config.toml
n_layer = 10
d_model = 128
n_head = 4
n_kv_head = 4
head_dim = 32
d_mlp = 512
vocab_size = 512
activation = "tanh_gelu"
norm = "layernorm"
norm_place = "pre"
norm_eps = 1e-05
positions = "learned"
qk_norm = false
attn_scale = 0.177
bias = "all"
tie_embeddings = false
parallel_block = false
init = "normal"
init_std_qkv = 0.0565
init_std_o = 0.0
init_std_up = 0.0565
init_std_down = 0.0
optimizer = "adamw"
lr = 0.00263
lr_mult_o = 1.68
beta1 = 0.95
beta2 = 0.99
lr_head = 0.00612
grad_clip = 0.5
warmup_steps = 512
schedule = "wsd"
decay_fraction = 0.601
decay_shape = "linear"
final_lr_fraction = 0.05
batch_tokens = 16384
seq_len = 768
doc_mask = true
train_tokens = 95070000
steps = 5803
dataset = "wikipedia_en"
Each number is 500 + 50 x the weight over the matrix's rms, rounded and kept within 0 to 999. Layers, rows and columns count from 0. Numbers have three digits each.

# up: layer 6 MLP up, 512x128, rms 0.151, rows 479-511, columns 0-127
# down: layer 6 MLP down (transposed), 512x128, rms 0.144, rows 479-511, columns 0-127
up479:486513414499525561552484415491567452481477567544539514452448538517454427490547522494490545492500463496487475436530535486478510494465615502492525464517454482447463488474482510440558553578510512478521488458490406481469542484490451444483399541483484524455456500478471432500582526552473544477460502536408546540431513438461551463592541501501465601391569494537540488474419497506501481500509
down479:502489581477442444448461560519450530474486477466560471421446462545546501484526457515495508525460549455501462476474474520506455485576525521518571535467531526475526458527454452505527486483614525523535530488495492494520497450512529537511569446468489422452435488542492503446401467491534558532517434558597504443532491540479513528449504557507503502552506440465438475504473519515505591481486
up480:523468490559546503482507507477554477498531499555456495386477573493497487428427519627466516494425478456449484477514448536546477480448595457444569413483444462419498496507438568526504529482492483476509478543438497492427554504504503505461424478478476484511502436460492548542559567562512572534579450480541534527530461493531473529449495526505510486456458533528511458492574502511521469441504
down480:503518464470515424461501481481599536563473442540538508502551504438462514545514460388528545511560566518533526510479511538507468524507579529502560510523472491512544521443513432458487447509458480518473510464522466549465527417516472529472519495530453469547480506465439492462523545537619485488471441529532426414560519513438479516513516474538441463530498477456428507442458538541557511526550
up481:434389456503509543508412489488554404449430488559525517539499554594442421540429518496538488436531454401439488471529478483566429462544538525442528491484568574488572469498467430497539606571427442442508513399506499586415452565478552469515494482508476606488489364518390367510542592521544522467400498589512539498521488497424457611485437677533561412517517494458495471456501478441618569560538
down481:459431548477556691608463484564451544504457538627379536358464545500479512510443530462579316446571435454535613502457528406565543496527521495542501537491553472436459346512458477430523548512446346453528525445619542401458593503443537495314487641568420616619458508494391503530519522471544434528538465521589400478452561371488493437589499574405488465643498545477609500433552454591569569480439
up482:498470461452500533549454508557487448512511454543494477556550489496477413490540508556440559510555421487477490499496486462488602453613506429435544551539544500440558500464495444509504507538422393495609473493542509501481470444487501479515439483561578481558565465522552475497427606500547412525545533462473529514563490420397396531422414518539474451491459525578416441475520490527553427624466
down482:555441453464493478465449513559473477454488431478430542533503466484575581478529405424411543486525474548479554430471431458568454517491505529470521483427464514473578492480508517540442455543533362538520485543575549599565477457467636577523502592440474486602492468496446457521533414468512471590530569456536423401491524513483476532539507401502495579598603495431516530554520455555406581466532
up483:517454502537455544481432495518461482404490623509532405519561542445536516570570480530487468465561510416492440525525476423447560464518413526515537396491561579363569472483543455510549488480475500497473611516518519473494492556545481558590454506474511447505499392486489448551522457593550346543448437639601571456526376498465544507431503573471532509476491452618553413435496683553555529663428
down483:505554595491415509647548517528431562486363446494456467525467564476633601492512617413490470520462475526549464500513514448479421525496475542387496551484646467466438528501440425615452514521442478559485511431614534477502387468481500595505432492389490478551411505611535425455581431547523484476434520459411513430450392497569486456526434527531591523456488425594549504597555635519542392539503
up484:545469510546531480398358521483507491457496476521606422533465510532452479467488549537477509544564488645479551469540506485547568437519578494570494487504497594527489431503533451465571418596586460439476436418507516492406507537475483515601517498515529493452550494407461510520594501491560548494587456522491447521474507543487530593460475432459461527527489462511478487456462492444550516497447
down484:497498469464551466544441473515548426395474433456454487484568493463427522563512507536523456487457436524423451471505544517502408596503497566486532462520558543474588523546504510527565477483455537638463483497532482526541477524477511494478528483476479460459447461541496451496473536502454473383538575488494505440489438580510576557570469461469508521431566517553531445538510500577562486559545
up485:495483527516543474478472474436549473501502521499529483458541484457520528415489498543439543491530443504526542455516517522570516570425575460486532543526428481564583510491506582486490468407482518544505595525458450477488397529586470577441384491597491497523570496438491539580523506529524480420497419533534473511610515497479501524550465435555558606458530537429467434521469532545487400555476
down485:527494456523435523462548414470519545493499437508556414443403456483389516508519438459497570492465525576576463525514529553510443526451582540464511527493441464512578526520558504560501555462478535537447542536408466629483478525519453503595479532581459418528506484435498469492439567515557546490455505500521443492488509495463473501493604432570534516553548514509496434561473521519401465486420
up486:502470565479565528469480570492515404491518577504493496463569513536479566547473560531539437514508550466473526426543514457514496508483512506499517511526487358485574475478526492521471476522505504475518558466445451438408450637544438466498455456555525503484534471486480458601478518537470553552469517491534533494440515531512478482487459553544496406529504491451552365524432560507456482549512
down486:588577478429562475501473436544519555506454484413500496492407468456569527486475494480501520507467541454539475480516481484497467472416433549492523585432468507532504556521504486499543574521525476514562487451474476490568514459513490504517448481461569551504515466550472473509476397423497551524535498494481500548519495500435556461522521507483500504585502471409490604508499504573458512440500
up487:439420555405553411350451394519548524510482450557544471470480500565560545445477556587532575455470527494458555526532556476552544568485558447466463563530478433532591422406509488522581491487456460406433480509490486481536470461434483496531516463552421500578523494476457446512470480502539471547529551491563413486532510562500470473498508491589495506414511508524566428515438521524568499515443
down487:408592584538470397528505584463540501458557539525516429504488569541549492540453450422573430405523545531438492533544539490451489423526456413602488406510465617524535484454537553509436491461491492458423486421468553529457502521484450546572449501496501456476587541590532516534506455473498576507453541621456581477446493462514481548475504485467395515497523496559513462470528519523536495533417
up488:478542504515564478476500440423432444491508540548476395498371544477532500345544531501545520500498481497474576543541487400500607559456512443464523585486444459400476554469453513496441540480508420441610507472547440509572462404463482517440471601628480447514456395554521494463507461504509553528525507477536365534550479439484463431504546520527572657478606541482566474500564482486454384488540
down488:474471608511530428480569462633547454487513653561534479519446442549499523631460404493448479470528511506541563516464509469436476542532476540582503475485471546492496595426484383446575512568549481433495497528571520491482482527467522417561478388541450503590429524476476433574500411416552519599585469470501501485451533519539591578547477408450430488470428418422497568496478555385540474441534
up489:537507509553473572482433541520434497433490485548497426500528465549499436392574516500555494602388447497432546524514454470482502334442504628460567497478422567465467453473471441525552497459542517516484560536655452485569557510477530548484466499564526470416514386536482424510529424542585508454594488472540459467510430399509584536571457519582618588432486486532375514494560539545542515511510
down489:519440595543494452401531555545519469559464455491570468457521547523515584492598564535397478473500476600462401485506468505491592476537463561559472450535526529475509456412579442491517454455453476464434566450504510442624497511567559473570474509470554513467585468557524502560555567461499491564544433414532512462509581432519512440463490497575465511438367446410393552470559521469450499522499
up490:502441415478524541571409546468551545547479551574512511459600531526397394485504466525513474475547519483538473543508504482419504501483612521440512519514434510562512557509397488533636501603530571442471466489540481514480407561473529452476524418497507560510410498476468445480603557519589543499501466535435401509473476456513460545525429516524443544414513499492434463450431525523503516471505
down490:408444485494559415476541540418503476510464506487542576516600474542493508441512432532492476432501531538460491508513435546529626552514509516521454470556403516408510549518531471510531486496540472504574446513533596424497387534453517531474507513532497584444472453502494585504451457502487571557514482516606472516664481443538500466527552472408516440549449515501407488482514513437489443466497
up491:439534408491450447488494577503467421437501620503554504493515519545532462479565523536515551591532509490486549428488444465539551423481485554471465437499481398471459561309423481438488469549584590515495512420546503482414558509544456552470568468489531543564495536505516516462521447635541472524500407535492466491562459482448573586555388501516466514487539449486515452425602595493552395505532
down491:546456457426530553448558551452558468439542526506509496448410453500418472474545532539544466512491548532547585510538536493543529499552501520435489420611453614513547552548527462459485457540530480524541518489425437464549494556527404474527481448474526502419472487528583458500436524538503451466509423460495511493567539441478589525406490518493540395374485596520472533376480529457505499530612
up492:539446350547457459444429532588470539473562608520498467533571583476519445501526501551506486526569502443527461485536474503485546464506512532501516395621490528383541470404477458454567500447478484575427542431566567499471400527573447478475476487464473462544527443579458461465572587593537488516463485549436537540528511544555485562461549459536460515561480456527421435422521507559560449506456
down492:531580440505527519450505376532509507445462568529460576490475537494575643480499501472441558489431570535440546492528514454490506539467523524484526442515492476462497538505576480580396534487512523562531421579529488471530450481534491439542504491541472486436458577540489466517573500439473494462476520496486453525487525494475498489496464411503427446507509480469568458425592440579524473496567
up493:419494447486463548518500459444402493517535428524488479472588492478454512478550502505493537518511508521507512465548565353543513445485492542382524517493550517495566335459405557553440538453470431540578499495578520514425506591485532553475484677569388614488526467511490416527442574525442569425424546528453477571513534509572513436537447486491540601450443555469450432516531509507371522579485
down493:561455401469423535564557401425455578530503449487476475509561447506525510479577497524355441483565479348493541430519501554495586506562533437473506572491560471446570482477520494413425401549381553453557579566563576472457533534480483500537475499495470565495538508526396410510550510527532435524439480523433493491608614476474560521452465353467503512667521525457597385504521535473533547532427
up494:510472564600516473401556473474515427482465481523544450529479486519453556503495476546528494514499475538494505465547498566560431486561589466459466514511506494504586408518516455530510446558446434431512529448490501432468418562406466512473559523566506511477531495453533495445457516452482499491437536510494485495495536514495433492518494557513575511570463604501467377455557423415534555520552
down494:541505504485575537495508532556588537544459566487555535491482541506544484474420525591605534475500507514441488546507440522536550516599491499423508496501576519487471580556464489506497516509424538474527529519446499471545424440448473503462467491496440413509543523542484546433524538486504476530385469431517523450481489373437513602475453439550504432471465496475534522547496584496512491413483
up495:524458570541567500473469579491483515528519550520435474479549486499498466466485514552504455542489491494507478461526534460545537519508566548485527431521499461534524471495540468473567466485429526410391546436442455492473550550465468499528557474501494555567567478371476490582463526449543503498512507480454501452493520410488473483484460563620566516476479592517479520550409514473558600495495
down495:549557470466464464501468532541500469469464542513406556430453486482498559524535536553541454525495452536559476502461480533529568418534436516508539446435570512529563489476489486451490543502552546574479525462476481479485428580453525478556472420482486511551518584528538456530463451534496490497469527525435497527581528419537508482511565489478512531494496455475444515473456552483509407426539
up496:465466483465490435485531576525479495562539497523420503511494472453456534482492502515522497561403484503414491415564444419523521540528555583558492426663519476529538511474486541464474471387452460459500581462489488544476541511456540448418488541526472540520418486505528463494484408528489523475477517525490500539604521525459475490524493549617504469457517590506493493433442561454554558581508
down496:626546500522568558543542534528529531489451587540443538511473546451515421472484531482556498522495513541554512562485484540455525495466483438434489503503514507519507534477595498416460477447548526531529306409558476547495446495453493481432540507455392434478461478393535509548493491499579519528523538432418557498512538470509511480520473415558559578453465437527507500527567462511572482481453
up497:464577473473446554464472524561449466509543455497518539545361415449442404503439437532513553523645473439555542520495501477489519537535475511438544561527534510456538488482559473547625447434484482564459474539585517523443469517518511525464555612512465529489664510482482519442430443482530546423452476507526408502478484428466539550532483555508494549485527492606572372451432517504538491507585
down497:564489638611497411563524518541435471516426463514501468490487459459441506446557472492430475425526512530415475517538501507511549532513527557529515510510521557404489565513570551612436419489589532502562488427505473492503501465524492553481480509474519534447520460443511474549477486493548421532526424464446470557514568491550488508435400549519479518467467528460495516473436400529541492497577
up498:482493525442511507442561524495383480551474514499533474543541492541430550568548541596526544478539387508433540454479486479470496500491477517536506502481452479532511420515534479498570489552522490490525472512518482482435491470490427444415466543487402442559489483412474433490465445495592469531563443536459472452499522539623430431444497526558446481555538564470547492504483439483469556495495
down498:431420522599460472487579569527515437538464569546571507456523447500552421522418437493456567479520518517506593469523505498524526550482469499542503460529504474411507596499491484523503430464598465507501513559487543399408528551441495499471507454466492462534607522468537477569490522489442468486434465555581528509445530484441504507448492475536484501597515451577435504586501531483488488442434
up499:490518482511513463522521495556469522552506422552503482467477537512454527525575492550521495503530531434488491422524503553491479477499504493436484558454544540508424487551519481555607562445556390398612494455523515504503517488489528552441541489521468433465549437462424481408524566451509470474640427488540481504453475491400508553446401542462520528392500470432490442425452460556557444577525
down499:470498522485604504504505441501529530419430498442499523492474523516515476454452569474506527481468509512396457443524493425521612482505537503502506462470547492485445506555498522529535438597522493469401527516590510474472499451506473429478435429513444458418526457541559514494577484530431577549481472574521509486522621498524499525515535544440548420485508548508465521479497471534547517509617
up500:570473439555451563487491575495470479540551508539541534507542529487473447433526445553536455499507456468533506490502461532466457436482488573468529519459516589518442489514439427466581542521574471478542498452570508470495518519416566512527485485479478464520575458457479416524485498458522487445556428512441477516520511475429521492547518545511430488575434569583517482411582533460501489496483
down500:484445480446501471467471469527510527468478488511525543450576508506480547475468517469540553492503513485478430544528549518523551572449447526414494551461528455471550510592469481408458519422497525605452590506507488478572496452481537509405474494457520528428507547610449532472518458491510521563476526544565587492502524484444498520527544462508502438472523478475530441592498620488425468540528
up501:412492559370540506494450500508502463502387574558486514449454504462526504479571588548542553456475397542394517304517500505520574553492507480498477450551412512406496528554544486463467574558502578458511507503559459440449559520449531481497408612534560506482507351467513428591512451490533435436520441558618451470459407474512497589516555444542498515554522522628487380517482577455618531532478
down501:553568473472506526475423519484487565469510481553443562519528593410498399508559590475562533496576420538378543487510498473482505540479551386509524564499554597452479526636517492447484469524551501549506499483470466491478451513468501493530529489580542535520518514375504464589528474463475429468537444492494492484420542431442478460487490480539403550494466590443537473574445430543465470506511
up502:437516524504579568500475577462526508492438596506499541490496505442379458450467507508418590449483486569403453488531511375526623499527561561481521622580451388401484457513527517482597408519438471513504467449512512546453508512517550540531523497493493596547501445443498485552552452501468511515529367505511462588412454437506606518529514511516478455493467503552479502480480502536511497519575
down502:563506523499457438458558529477524575474512426566491510403538469561446493449437515485465473472471417474459453525496482471591524471468457477521444500506568507530500482540498531530474489460460484484478500443506498633583480500537536539460516527554506484512473437441553554389538490525510453508509567535470583535526537499416521555571496631551467474441564509517499481534515461522567459448531
up503:529503494509571534533474480536429488504518467519471497440519500460510395507547575464436514589467529515445562517493449457417510529432490487461492485447439465495517493509547550491478444516501497508502501505479480490535497516440433643467529653487552548554539434438425563519484493520496497548461491528546483509455409560427567537530483489507544553453477501593542526520612523441494462497551
down503:547545477554510508492527506500532523514557473529437476462487477466448505521509524441460521441450547475546557499483454569539443460476473559462566514514520490486438563491512485476442494469579524527482498498463536456491456448524508466504440348465539456501432541503495519519518545418646470468535480475496531598464470499474471509596448551559451498468519463492420499521478490561609510530458
up504:459446473472551514561482553493527515497503508508520511470486575457528434483471491510449531469507492445488456510525553477456476507493650544460507520529419460489488486475525496535470460369388496468446503495515390510446500609511474518477495471552487564471469498498459515445506447585443487523486472519476551542503471499521493451572556476568586554526582474533571506488493490515532485492502
down504:517586500500553477554516581551470558521514482528464538522459496550410479524457438470540464453439519465519499444487499416564553504478503471495560498495462536512422527542484438431537501574472497478503566516497525406474496484562498487464507472448545562486552482476483507494488486468481472503531494455582490518416529516516568616480515547441508521539516487497392490537489516451470537553508
up505:445478512364511473441451422562467422561561482492509499542577448527490363480542527504543435605558466430441532575512514503518482491520471563392546498440457498441609382476538412525458492487550506461460506478537493449539501474450552598554465555562484424449582468513545526527476514487599619522521480503490473491503429566535611503507547471539545555501397516603565471442474595545473401449526
down505:540457489618544464532514553524486545443453496533592471481485438589460483516480525497426504473532550543512476425533519547570532578470451444483510453581499498505529455541424595439518428397450504483558575465436519551435583486487522518388577460347519484417443525489507481523453596596453426561505395559493483496516524476521527452513386472533572545474587493500458485516555497458445529490502
up506:443479474535478475432425509546532488568506415551592494538542503417548455467452479601605558474569433440490460471540545439495516523501466487369502590442504503520514439450527546521478471518414488515560436518517495527425467554542468500370507467556474486495582449489473493449501569513441477563506431433577494516593475450534449547484563615560533578500445470483460427473455474611542408483577
down506:535530547575481467571492512479487513470550464551571484480607524522459476407524456433400490450581510502370516492502440507495502542392531496548491488536506429427449499598502545523467498517511519525582483494483445494433492476484492483538475460450432434497505548397416639476563452529455523485473513505492422438625539498495556460544376506535499579528425500547480490560613570458508521508599
up507:535535443434652574478504576534396517532477509452401457470506521565464396419558556487496420524502440444526491511520528482419527564458499425418452449512528465485523512567480404569517529472528452449630654388563460445430485500466454536555426586540573528501482455456407506565540503455558561550587525531500564567508478469471579457475443460488555528462522497406481477548502463523514502484479
down507:511516565587379541556497507501477431571440540365469514530423513450548552469501575594538461534448557498590553450505517491514544518535542495541429527496491441514601449484512523531551433542482517473448514521509454443495529557426508522495501469487524519471493675476543487488450466443526538600437451460461409455466457446494468562461478509629557472549528568493466373493435445469509518460419
up508:438504443424495561578477471522577477535518580588510497429509483470487332534477524559428496574560457449467515544540499411559583519463536528473462528442469506424468439426539477450507436456418546471519490510441360387441534570464494529555478451552460526419559521407513530498401504527528493442524468469626599509522471510473584539582471509526546553517649543588580376512514487483535530533541
down508:506599455632531437479483408548464515504498528526532548524451499497493455406449583415573536523659516451531433429581457530507500472471505546437478420573535491447482429389435407581461449414467648504485544478393495545443537533521572466530413498526466526475479516479513546585552481422525476401444564435618505566581492604588549445529531413505518452454450388459618502523594390535425480451610
up509:513428534503559439498488456485555434532529519587471462459475448543468501554452544668498561547493442543505529537520504485470518505535492538483479511517459432491460485322571460501567424481471475496503547518472493485504489511529428524455466461444555536537520522460485541505510497485476527501536476505564547587465522462513514537520450487519377502447505476533552458555465495504563530524531
down509:465539503537499508522463536479558492444408491448451520544431477542507497496532601579521460478541482476502465509531440546567570566545473402468477551504534584538518530550497543441473495426464565539467524513438487510488499427495482479426541514518471529462522501567513465443439501494464514539468457603487393558525477500508439490457518457443486527598540492540567445530488556474478424530461
up510:451475473492514427387443493461518473514571415565443422422547482533481515483501478482508463443494472553504488462478469442614550487516484472433506537576543494515554487453533473468510422637500458545487482480523558540453407573484483598488473555503399472435534563397501511478587519469551579600495383464457495448595503552458572554480494505591456502480595543521518342485465437470553514472491
down510:539546549521552485517568478432581510491556484517546446456446507523405499515520443432548480542509482469458546492541559634534457505472545534480471407563507569499561455506565469454446436502529493554527487476509448499524477457539574382460532490543501468478633460473471411479510595548400594512513470449457474495470561498447565564509361451591496584458508436432472455494565518433451518474556
up511:503477427539532520541503455468471559439534541573594398472492530466490473457484490451586494513488454531528471527575513528371508457415515625451509508462459469473474448440416489512517576418588422460540460554613459406446610533409493450557495529580460469550504381456480460535565446494521477555433503466497507529541534514392481503519533542501504551479570464563563512400543484508435523517467
down511:562535491421503503505504597488463559554474536437495472503451576545500494488527476519504526500501552624538487412570466508547518483459496477456581537504604518486517581542473543553530368451463510414490461535493504473426537521525484494560543526508486574456489565411597495471442474437489482510513428506446483485461475433513477457452519409450618513441421597454612490462465447502532515441486